{"d_model": 128, "norm_eps": 1e-05, "qk_norm": true, "bias": "none", "tie_embeddings": true, "decay_shape": "linear", "final_lr_fraction": 0.0, "batch_tokens": 32768, "seq_len": 128, "doc_mask": false, "steps": 2528}
Each number is 500 + 50 x the weight over its row's rms, rounded and kept within 0 to 999. Layers, rows and columns count from 0. Numbers have three digits each. The size before them is the row's rms in percent of the matrix's.

# v: layer 8 attention value, 128x128, rms 0.238, rows 74-84, columns 0-127
# o: layer 8 attention output (transposed), 128x128, rms 0.213, rows 74-83, columns 0-127
v74 101:496476557510505495533565580555504476599535483505578525557498471521667551508437429492522430489464541494576492579526497564598424442451546521526555532443472519545536523537417488477439502459539455486452549572540496479500521436428452446532480542429428541544388528496506504565521537497463552492454473497580603472557521500487535440465517508527375420437472433547580452474541524461460543416457
o74 104:465578497552561405532541403542475431458483561485484488455527532485470524510450496623461458616565383551453440509561438483383519463490447495531475464465521479443428548476621454480509461521447519532521477522490489569536453532473492436444438604467569573498486467577514507446482510420508489567435503521523412509537491493520507546527487496536589522569426543426476612534433510569470491554508
v75 112:526508466560443520478558448441540501546458498383510473531508571565472483520460426484539552546524477537425512428485445487499530428437593441457471549525565467588496450405488561494483435487460422457499575501541452535440513515503542534525451499474520518539514587518375517637513497495480474462623495584518518573501432457496543529563392597454515538449419542524437505478547442571519498425495
o75 116:424467510591539444556525607556527456422523446518477462503590497491454637587606541577419496484503473484518565505528460532538584448452471447481504446535515489385543558559446457548531635577418441486465442479481455482529454515548503484469552489405489503506530477463523511496412527434550555444500461453454552413506541546580484545471577435503452448548491484493544505561531541524504481488538
v76 093:555500468479520577546504512495526438455484508495451487528507629458464538433506542543472509479521562585475465574579475486499518502546481460472433518483446482542447378515524527480470472578479431474516540396472448524481450498451448604503565461549551473556558506501446413495486563457469510444496445547531498547430473536502474545581311476439548585445504552513519473516484442625516424598481
o76 101:461489520546389562447440496468450462484592451565516437537441368501416444517652457513470531518512461499592535479474536566539494524471503483479502522519409472518551492533402520474540471510463484586465399554529525517447553566487548521555469458477477466488497476435418540526566468582419553387470534489379552506505548429515498474490560479515421433485522526447455495473480434481551530416490
v77 097:529478494531520547492494448410474494541518520424512551546518496530531402508436427559433541521546499498517485491520504449471541479462527530522490498499542518567517386536450517535395504508473431487549604549442492546462375545523459490509473535434499497520465509546554545503525589464493419428528506555498594499445431495629491498470587479567480377507621404509409426480439503523592512576548
o77 107:482535574530437403523517448490553533604522504525453471471556571402479509495531524481498420465557522539444538482569432538515411416435562494431457521570535507466524563429532566578498564571374460520437463476429447530461520437461499503492418540496510524478537548502491470536596462481537560526452460524429472535522520540385485486525387493519515465441419584554549548526558484478526471399451
v78 101:424592522558552516567570610484548472591549451531480390568401504465494490550466378505537505550523488496442510467473482463550479459455472522371455494427523536468555568491498459553490404500512561499512543535392459558506502534559486554529542438507455503543458446455514465462534499493494449509522548524508658476530528603450494518589554488474562469475533510547581509441546500548575514436533
o78 105:459490520502504414427545442512455453458543544456593423545477524555502433494486497564490527451513445569516545517569428435398423525479573487486523588456468397450504540535464465494503607365454529502431528443502437510481535545498448528578474614562552549483568498547603499569498519490573449520567469509520538577437475515566481547428547473493451534530526549442454511517555441522502444564562
v79 092:440487520588456411517567575540494391486435554530455477567531567537494497386533470512578454572521504558510529497444544555585568553463452454509520479465512536505507450550488575580513483464534500517465551475402443556539495476483525457527507505452429515519483512558513566503532518542366516453506468517469626490515445580548480381503525517426495611507556411567480492438539509449508390508521
o79 094:582407523408566499453468480501506451521588466584502400436425538495557499580498454536465498526491452528532518477542470459528486540487540564376376560531526373516471549459495496515506489516396607541441522539591510475465492472528470509463473529477555585493518481445531600529545475538592523480565519450517515493469544489526603572438510479504558626490434428514475569514521525501534486514555
v80 109:457534590530545476513625448582420521455571545469502516545446455476488521485479385460454535535540547551520478488477550502535545407359391500529577599431437525519541540545515515546599508453530449474540527533475426549515430428618466518488427498470453423502498511546526464485493452494586564442552480508488523521603514506453571464510460479439498479442477472594552502486509513453510521416487
o80 114:503533379598523388565515559505551502522538483484442401548495517591490546574378504593507456479391493477538509514535513518443497561449565463495488484433550458545472476458439448395429450537502530510466582477484567499510458487456571486445484513426562506565552504459557525539535585488573549544480445445559495491482517591448521546474489469511535552533490552467499478576478360545490468475571
v81 091:461522483513469461442505471582551487533476503541486511522427453529416620515408511511469526477500564527543510575545542570553628581449524513569487506453448480523550584507562476482523493435532439568510548541458490433566535542494444442509540521557481514424554468492483443471451458528447526484479531466460533603437497638556501410485427464456448493453514455483644528469514463445516600399514
o81 097:558531462508524629449497529519528557478504454402536558465451477565528495523460484509514552514488434503511507465587549484511426437547422539484562501517599435409532454497563434476446504465489502524435539490522624495499502427622491417485487456505585489563410490502541455427587518519526472459530557521538500503520436467498505559570562412594532519555473550442497534399540436535527399558442
v82 109:501465509472452544485459479577455469541411461505480522435574490511449492456585464554539540527561513474424594565555441494525437591505555505534594465554500450425527450478472568494443594562609525480515491528501505474549507469584526501549453410498539469475592510480505479513437507483520533530447519509494430459423413401429657524519500505450475485459488435454362564504514562572531475498480
o82 110:423456495479441500517511546443504422516463544511469529430458462564537548626499466439472456446414533498482513582385573506601528515546512526500421470515417514526448551494472485530445416535421523446455508459525568627525533486472571452428554511534430496402409539412476432512479528518451495566531518514463434518511563492545414593482491523539528492534498514523575504474491493409520628505476
v83 106:499452459558415424568392564518560486548587443418510540523451457440432560507497383546520457508586441506397553552485488449534450603458591567558447520431480496479561548399447524518502585467450541450512455495511460551463468467560502515557473427528528521526535549548427497575540542440496498502467535595503481582501471437422514470473480544474526515433458481505551534470542470451524526602477
o83 109:428482514567525536455541464514493482473524571506489539533512577501497524491463520540379513454509530572494497517435566473420557505485382479396541516553504537539424463509487408503462519563436521513424528455544481529527527481407525406468526532505417552419521485488463317398506551529504602530507494559471606443565524562537427495492565542515488478545574519433515515466539489478591523470554
v84 092:490461538465553481458611512450551490543525420422456494495591446536511502592529504474480429541512449472574538430571533563478508520545544488384527387492502499495477528446486452473572512466470547412554524524473405512358542489569544479529515495594513455441442475476459603428512575439546478600591537424447449489510470527528547518511542540506495511510490552470474447465479405546452434494569